{
  "n_layer": 16,
  "d_model": 160,
  "n_head": 5,
  "n_kv_head": 5,
  "head_dim": 64,
  "d_mlp": 512,
  "vocab_size": 604,
  "activation": "gelu",
  "norm": "layernorm",
  "norm_place": "pre",
  "norm_eps": 1e-05,
  "positions": "alibi",
  "qk_norm": false,
  "attn_scale": 0.125,
  "bias": "all",
  "tie_embeddings": true,
  "parallel_block": false,
  "init": "normal",
  "init_std_qkv": 0.0441,
  "init_std_o": 0.00551,
  "init_std_up": 0.0441,
  "init_std_down": 0.00435,
  "optimizer": "muon",
  "lr": 0.00747,
  "lr_mult_o": 1.5,
  "lr_mult_up": 1.14,
  "beta1": 0.93,
  "lr_head": 0.00981,
  "grad_clip": 1.0,
  "warmup_steps": 200,
  "schedule": "wsd",
  "decay_fraction": 0.73,
  "decay_shape": "linear",
  "final_lr_fraction": 0.0,
  "batch_tokens": [16384, 32768],
  "seq_len": 1024,
  "doc_mask": true,
  "train_tokens": 255600000,
  "steps": 10734,
  "dataset": "wikipedia_en"
}
Each number is 200 + 20 x the weight over its row's rms, rounded and kept within 0 to 999. Layers, rows and columns count from 0. The size before them is the row's rms in percent of the matrix's.

# o: layer 5 attention output (transposed), 320x160, rms 0.142, rows 85-94, columns 0-159
# v: layer 5 attention value, 320x160, rms 0.162, rows 86-95, columns 0-159
o85,102,178,259,204,194,217,169,193,207,203,195,214,223,207,189,201,225,211,240,238,199,232,194,180,228,235,205,206,165,188,228,184,221,205,178,160,192,228,243,191,214,199,207,186,208,189,201,203,180,195,194,166,196,193,211,217,193,179,179,166,197,200,180,211,185,203,187,199,171,199,190,195,173,195,191,162,214,196,202,193,212,190,238,192,201,220,226,202,196,233,210,198,222,215,217,171,185,188,227,188,211,178,222,181,231,198,197,186,199,224,186,220,169,203,217,198,243,216,178,205,199,207,194,170,182,212,186,174,180,184,188,206,202,196,222,204,219,181,171,188,187,189,207,218,182,244,191,239,227,198,209,182,211,227,239,180,191,177,172,149,169
v86,109,209,204,201,180,205,215,194,168,180,152,208,244,196,179,206,209,201,212,205,212,206,194,210,262,242,211,190,180,176,228,193,187,201,225,189,198,228,204,203,161,176,187,171,164,217,197,183,206,189,213,207,197,191,225,182,203,188,184,195,198,230,184,186,168,194,204,206,202,209,192,229,203,221,179,219,212,147,211,213,217,204,211,179,180,167,201,188,203,173,204,206,173,220,197,162,165,216,178,191,206,190,231,217,202,193,195,183,199,193,204,249,223,208,205,220,172,218,205,168,208,238,183,178,198,219,185,209,165,200,194,230,189,213,244,190,187,189,236,215,205,185,200,239,208,197,190,196,195,193,245,188,180,218,187,194,204,221,232,231,185
o86,116,189,146,197,232,183,197,218,194,216,208,185,188,223,201,194,186,204,199,212,189,217,177,205,153,177,197,198,215,225,145,190,204,209,223,218,198,181,174,215,189,186,173,217,196,192,174,184,210,206,167,224,233,199,208,228,183,176,231,222,174,220,185,252,206,242,222,219,217,180,209,199,208,185,201,173,204,207,207,196,206,186,186,219,228,207,190,184,213,235,197,200,194,179,170,239,244,174,203,209,168,203,180,179,171,204,208,199,230,178,199,182,165,200,202,166,241,186,208,194,198,221,184,203,226,235,175,217,221,194,202,185,222,195,164,193,200,207,183,231,219,203,192,172,203,202,200,188,234,219,203,207,208,186,192,183,226,208,179,225,186
v87,117,227,227,242,197,204,184,187,199,185,201,173,192,188,211,184,165,195,171,212,212,198,233,217,194,165,225,203,212,170,210,222,229,196,182,177,229,195,200,202,172,177,160,180,219,193,206,182,202,196,203,191,204,222,188,216,210,221,203,203,174,206,192,173,212,194,235,223,192,182,141,173,176,181,208,222,196,217,232,155,188,221,200,226,191,191,199,199,219,201,200,188,180,205,197,214,161,229,193,203,205,207,210,216,231,175,204,175,218,174,194,227,208,184,192,194,220,181,198,218,180,206,222,204,174,236,224,180,208,207,207,182,197,191,144,200,189,217,183,197,228,210,185,170,159,224,177,179,248,201,213,213,194,189,198,205,230,226,221,230,208
o87,112,225,170,164,185,172,210,207,217,209,189,215,192,224,212,204,208,187,217,197,194,190,188,191,180,211,156,221,195,195,184,204,209,207,205,231,190,217,216,175,236,217,219,201,221,231,213,236,189,216,195,216,163,188,199,215,174,197,183,183,222,196,140,266,192,189,196,219,183,208,203,201,191,219,221,191,216,155,201,230,183,214,219,200,218,231,181,186,192,222,191,215,194,192,213,169,184,173,204,191,192,188,203,192,209,197,207,193,214,234,219,181,225,211,220,202,173,207,188,201,216,216,187,195,196,200,165,220,174,172,181,199,177,230,235,181,182,195,194,186,188,205,216,186,220,180,227,231,206,211,213,218,182,190,213,231,172,149,182,150,189
v88,090,199,212,211,171,199,230,199,185,188,198,217,224,239,190,203,223,215,181,216,214,196,206,217,189,213,199,214,167,162,209,177,217,207,197,219,185,215,210,181,214,228,225,241,171,181,189,222,180,187,202,210,185,178,162,195,245,192,251,181,221,208,199,193,206,202,182,187,195,198,191,212,189,220,161,185,191,223,216,212,176,164,212,206,200,211,186,188,188,164,259,159,224,210,214,194,199,195,204,233,208,173,172,198,194,190,230,238,215,196,195,197,192,232,182,150,212,167,175,196,199,191,216,190,211,190,188,202,210,212,204,190,186,224,160,212,181,201,207,199,176,178,190,194,223,224,221,196,171,227,213,215,168,218,200,228,181,182,191,230,178
o88,100,184,211,164,214,203,203,206,225,195,219,213,155,183,200,212,200,210,178,191,205,207,222,186,181,179,220,205,232,171,205,194,221,165,224,159,235,196,172,245,182,183,174,185,223,234,164,184,196,226,199,226,149,219,201,256,190,190,206,232,206,198,220,155,225,202,203,221,184,202,181,206,204,191,192,209,213,212,217,186,187,225,198,196,208,186,209,205,204,211,156,169,180,174,217,214,210,229,202,191,176,187,161,228,210,206,230,199,171,185,173,212,217,198,203,198,225,166,208,182,207,200,209,234,163,184,183,211,207,188,205,183,194,178,224,203,198,193,195,214,210,231,224,227,181,175,204,214,195,181,191,201,244,200,181,207,204,190,200,206,208
v89,103,212,195,218,192,192,178,203,199,168,176,208,206,234,192,207,217,195,206,202,199,214,166,210,233,194,160,179,207,220,209,186,162,186,214,192,233,168,209,180,185,191,240,169,167,206,200,210,177,238,200,188,214,218,206,200,177,217,226,202,213,216,216,203,212,165,190,219,202,205,206,206,200,231,189,190,217,205,178,197,203,199,147,190,232,205,209,224,239,179,184,194,210,195,230,231,189,174,185,202,207,213,179,199,200,186,210,187,211,208,191,221,212,224,202,170,170,217,160,202,217,206,164,196,191,207,183,214,181,258,196,195,220,210,217,224,196,220,178,181,158,165,192,178,186,256,222,196,171,195,220,196,200,163,159,208,216,206,193,211,198
o89,096,171,188,205,182,196,208,212,168,222,196,210,196,214,213,206,209,209,186,185,192,173,198,196,188,195,223,197,218,232,233,207,189,238,236,218,172,217,217,169,167,233,206,202,189,219,165,201,175,188,203,195,175,208,226,183,213,189,195,217,222,175,196,208,160,215,177,187,211,172,175,186,208,178,221,181,196,218,224,185,217,169,209,232,209,182,178,209,184,184,197,202,185,187,145,197,199,208,201,218,187,220,197,222,224,215,189,218,209,173,193,188,227,189,201,204,210,182,224,176,177,213,227,193,198,177,240,228,205,189,200,215,223,165,175,208,225,142,218,199,192,212,206,235,247,167,189,240,208,198,189,169,181,198,212,198,191,206,238,211,224
v90,106,179,190,172,227,179,222,204,216,245,216,190,229,228,201,225,173,185,176,179,214,169,154,166,192,173,210,200,220,192,193,215,232,246,227,184,186,218,196,207,170,227,187,215,174,231,212,193,216,201,238,197,208,177,206,189,205,209,198,173,202,209,177,201,194,205,208,238,226,211,238,174,192,179,173,206,193,245,225,171,215,175,219,200,225,198,198,232,184,194,202,200,215,195,205,222,224,179,198,195,178,187,219,196,190,185,180,197,188,201,200,190,176,217,237,200,197,210,156,183,200,211,200,189,220,165,207,216,190,214,194,201,207,199,161,176,216,194,197,196,188,228,211,201,221,186,196,176,190,204,217,182,176,185,202,191,173,252,160,198,230
o90,109,216,201,221,211,204,199,184,197,188,227,231,177,193,217,207,171,190,176,235,180,206,208,218,221,210,191,218,191,238,190,203,175,175,214,229,231,168,190,191,208,180,214,238,197,177,226,231,225,168,178,210,171,192,196,220,182,186,195,193,192,198,220,192,176,196,195,185,178,184,160,209,192,201,224,206,215,177,204,187,189,205,184,240,160,225,203,163,197,205,224,188,189,216,208,184,229,210,225,182,157,213,184,204,232,238,202,167,196,211,207,214,213,188,196,179,194,190,206,225,157,207,174,218,196,202,203,219,199,230,165,195,202,211,201,213,217,155,194,180,227,191,217,206,174,176,221,203,211,214,171,208,220,168,198,190,213,207,258,191,163
v91,095,222,247,188,202,225,172,226,202,206,204,243,243,192,206,216,247,171,226,198,175,192,168,215,216,183,209,216,213,190,194,182,223,200,204,218,193,180,180,187,202,167,216,230,183,211,183,147,206,207,215,201,189,191,183,149,203,220,200,224,190,216,225,192,201,219,206,224,210,180,202,196,226,184,209,169,214,194,198,164,172,174,206,172,163,224,213,198,198,190,195,214,189,207,196,185,220,181,195,184,194,199,192,211,230,168,164,198,215,214,194,186,220,196,251,229,222,212,214,227,197,181,222,212,196,217,209,202,219,215,189,180,218,193,194,206,204,186,170,183,180,200,194,177,166,197,208,177,217,184,214,168,244,178,217,188,177,201,238,186,218
o91,098,183,192,200,220,181,154,189,219,161,206,159,204,206,189,180,218,200,206,177,210,214,219,195,215,201,216,177,204,226,184,190,176,185,157,195,234,213,232,165,223,229,186,191,197,209,211,222,208,191,179,152,176,206,235,193,206,221,204,174,191,175,225,234,194,171,160,202,216,190,226,200,191,205,204,207,179,212,163,166,208,245,201,229,193,174,205,199,204,215,204,168,211,206,189,220,205,207,198,195,221,234,203,170,236,217,209,187,203,188,237,231,220,190,209,174,219,162,201,214,218,198,242,203,196,182,166,188,192,202,186,199,206,192,190,214,185,190,162,222,237,212,225,218,203,194,183,212,192,204,217,215,197,197,237,183,191,199,169,196,181
v92,106,184,209,196,199,213,204,173,236,208,174,207,204,222,181,163,204,186,203,215,196,210,176,222,150,188,199,234,186,178,186,210,163,194,208,177,204,217,234,233,206,235,188,202,215,193,203,239,191,163,201,195,201,206,195,233,197,206,179,197,191,221,176,198,232,152,201,242,216,214,170,164,207,206,184,207,207,191,218,204,190,190,216,220,218,198,210,190,183,195,199,233,234,160,200,236,225,176,224,199,195,226,177,191,208,187,211,172,217,202,180,190,182,192,223,214,217,205,171,201,241,220,170,155,235,222,179,212,172,209,184,218,196,192,217,184,196,190,219,175,180,207,177,184,214,220,204,217,200,200,237,194,183,240,221,185,196,194,181,210,210
o92,112,170,217,204,234,236,208,190,171,239,204,179,194,225,192,248,188,219,188,175,201,204,225,186,213,215,184,223,224,217,232,229,205,174,206,181,194,177,202,192,173,185,227,196,211,187,198,200,210,213,226,200,196,199,198,224,190,204,170,211,211,222,184,202,189,212,192,192,201,200,175,222,188,203,224,169,201,197,229,178,206,200,180,249,204,220,146,189,228,195,197,195,192,222,181,181,189,181,189,165,186,203,231,207,196,190,177,195,186,212,189,216,172,183,207,192,156,206,174,220,181,183,213,202,194,186,212,202,217,186,228,220,203,176,236,221,196,174,170,225,191,194,198,197,167,152,245,234,224,219,168,202,184,169,182,213,225,221,196,211,221
v93,110,236,205,231,190,205,206,206,193,181,147,247,205,203,180,204,190,159,207,197,186,217,219,198,213,196,209,228,218,179,191,215,190,189,194,183,196,181,185,195,210,212,178,195,225,207,220,211,193,202,164,203,231,222,225,212,227,207,224,191,203,218,187,189,197,215,175,230,192,231,169,212,209,193,174,191,202,163,197,212,226,206,201,231,196,183,209,223,149,196,181,209,204,202,210,195,197,196,169,166,231,134,212,186,197,200,204,184,211,172,187,223,229,166,195,226,174,192,204,160,234,207,183,180,184,210,201,199,206,174,196,230,145,216,200,175,222,211,247,241,202,193,190,194,204,212,218,227,204,216,202,198,179,203,179,195,194,215,210,198,201
o93,110,166,217,155,211,193,221,217,216,226,197,162,230,209,183,150,196,212,192,188,187,209,195,221,196,237,191,219,201,223,177,218,217,180,217,182,216,203,215,214,175,186,190,210,186,184,181,186,229,224,208,221,185,183,212,239,180,184,223,250,174,195,177,233,186,216,209,215,231,200,198,192,212,199,207,176,202,229,226,190,161,218,194,172,195,235,163,191,201,189,200,208,231,167,190,209,201,210,197,199,199,223,223,196,203,202,208,202,209,216,163,178,169,227,181,143,220,212,206,192,207,193,169,195,219,184,182,207,224,204,239,193,178,216,167,190,187,196,183,196,190,202,219,181,231,190,224,207,221,206,180,199,199,216,203,157,231,180,198,188,199
v94,099,213,197,212,223,196,221,180,229,179,175,213,174,195,224,187,214,181,199,182,184,195,193,181,224,186,179,182,209,195,209,199,218,219,195,221,177,182,166,208,190,214,228,220,193,199,189,201,195,207,215,167,189,192,142,234,203,189,222,198,201,192,169,220,225,154,186,191,178,239,203,200,228,194,163,203,222,200,194,241,184,178,205,236,216,203,183,211,184,183,210,206,226,210,218,188,156,191,165,197,203,201,210,161,185,205,237,208,187,211,213,169,222,210,168,217,171,199,226,238,199,202,220,179,181,183,220,241,195,210,199,190,161,224,203,183,226,204,188,195,188,160,225,198,192,202,217,217,219,188,209,215,171,191,185,238,213,170,220,210,190
o94,103,169,194,186,189,190,209,229,217,220,182,167,222,204,171,200,177,207,202,196,209,199,196,186,191,210,200,206,199,199,223,214,201,193,225,223,225,196,231,165,192,204,235,194,198,201,200,192,202,188,217,207,218,214,249,223,212,203,184,203,183,218,212,153,208,246,190,206,168,184,184,213,196,188,200,202,234,183,208,180,169,208,216,154,186,239,228,175,229,208,208,194,209,150,178,228,212,223,218,214,223,184,171,216,211,188,205,227,209,200,176,197,174,185,207,164,231,202,213,166,244,202,167,242,209,191,181,179,173,198,179,203,186,173,214,240,207,196,200,169,196,209,218,196,183,185,164,206,225,199,182,195,203,237,178,203,198,211,194,175,186
v95,099,184,210,207,170,204,228,188,204,196,189,215,175,189,190,195,212,190,190,216,201,208,187,223,222,179,221,195,222,190,218,204,175,156,180,234,206,174,212,186,190,195,209,161,178,211,189,189,170,204,198,210,202,165,213,207,225,217,213,220,223,201,209,207,183,176,227,176,212,190,182,211,200,195,189,183,200,221,183,170,216,203,212,200,225,206,184,232,239,221,188,222,178,217,205,217,189,195,158,199,213,206,187,181,211,166,262,138,182,188,205,202,177,230,203,218,181,192,156,223,244,199,214,203,189,194,234,205,216,197,187,214,182,201,182,196,238,232,186,229,208,192,205,171,201,198,235,214,204,206,188,221,186,205,208,164,213,161,242,215,214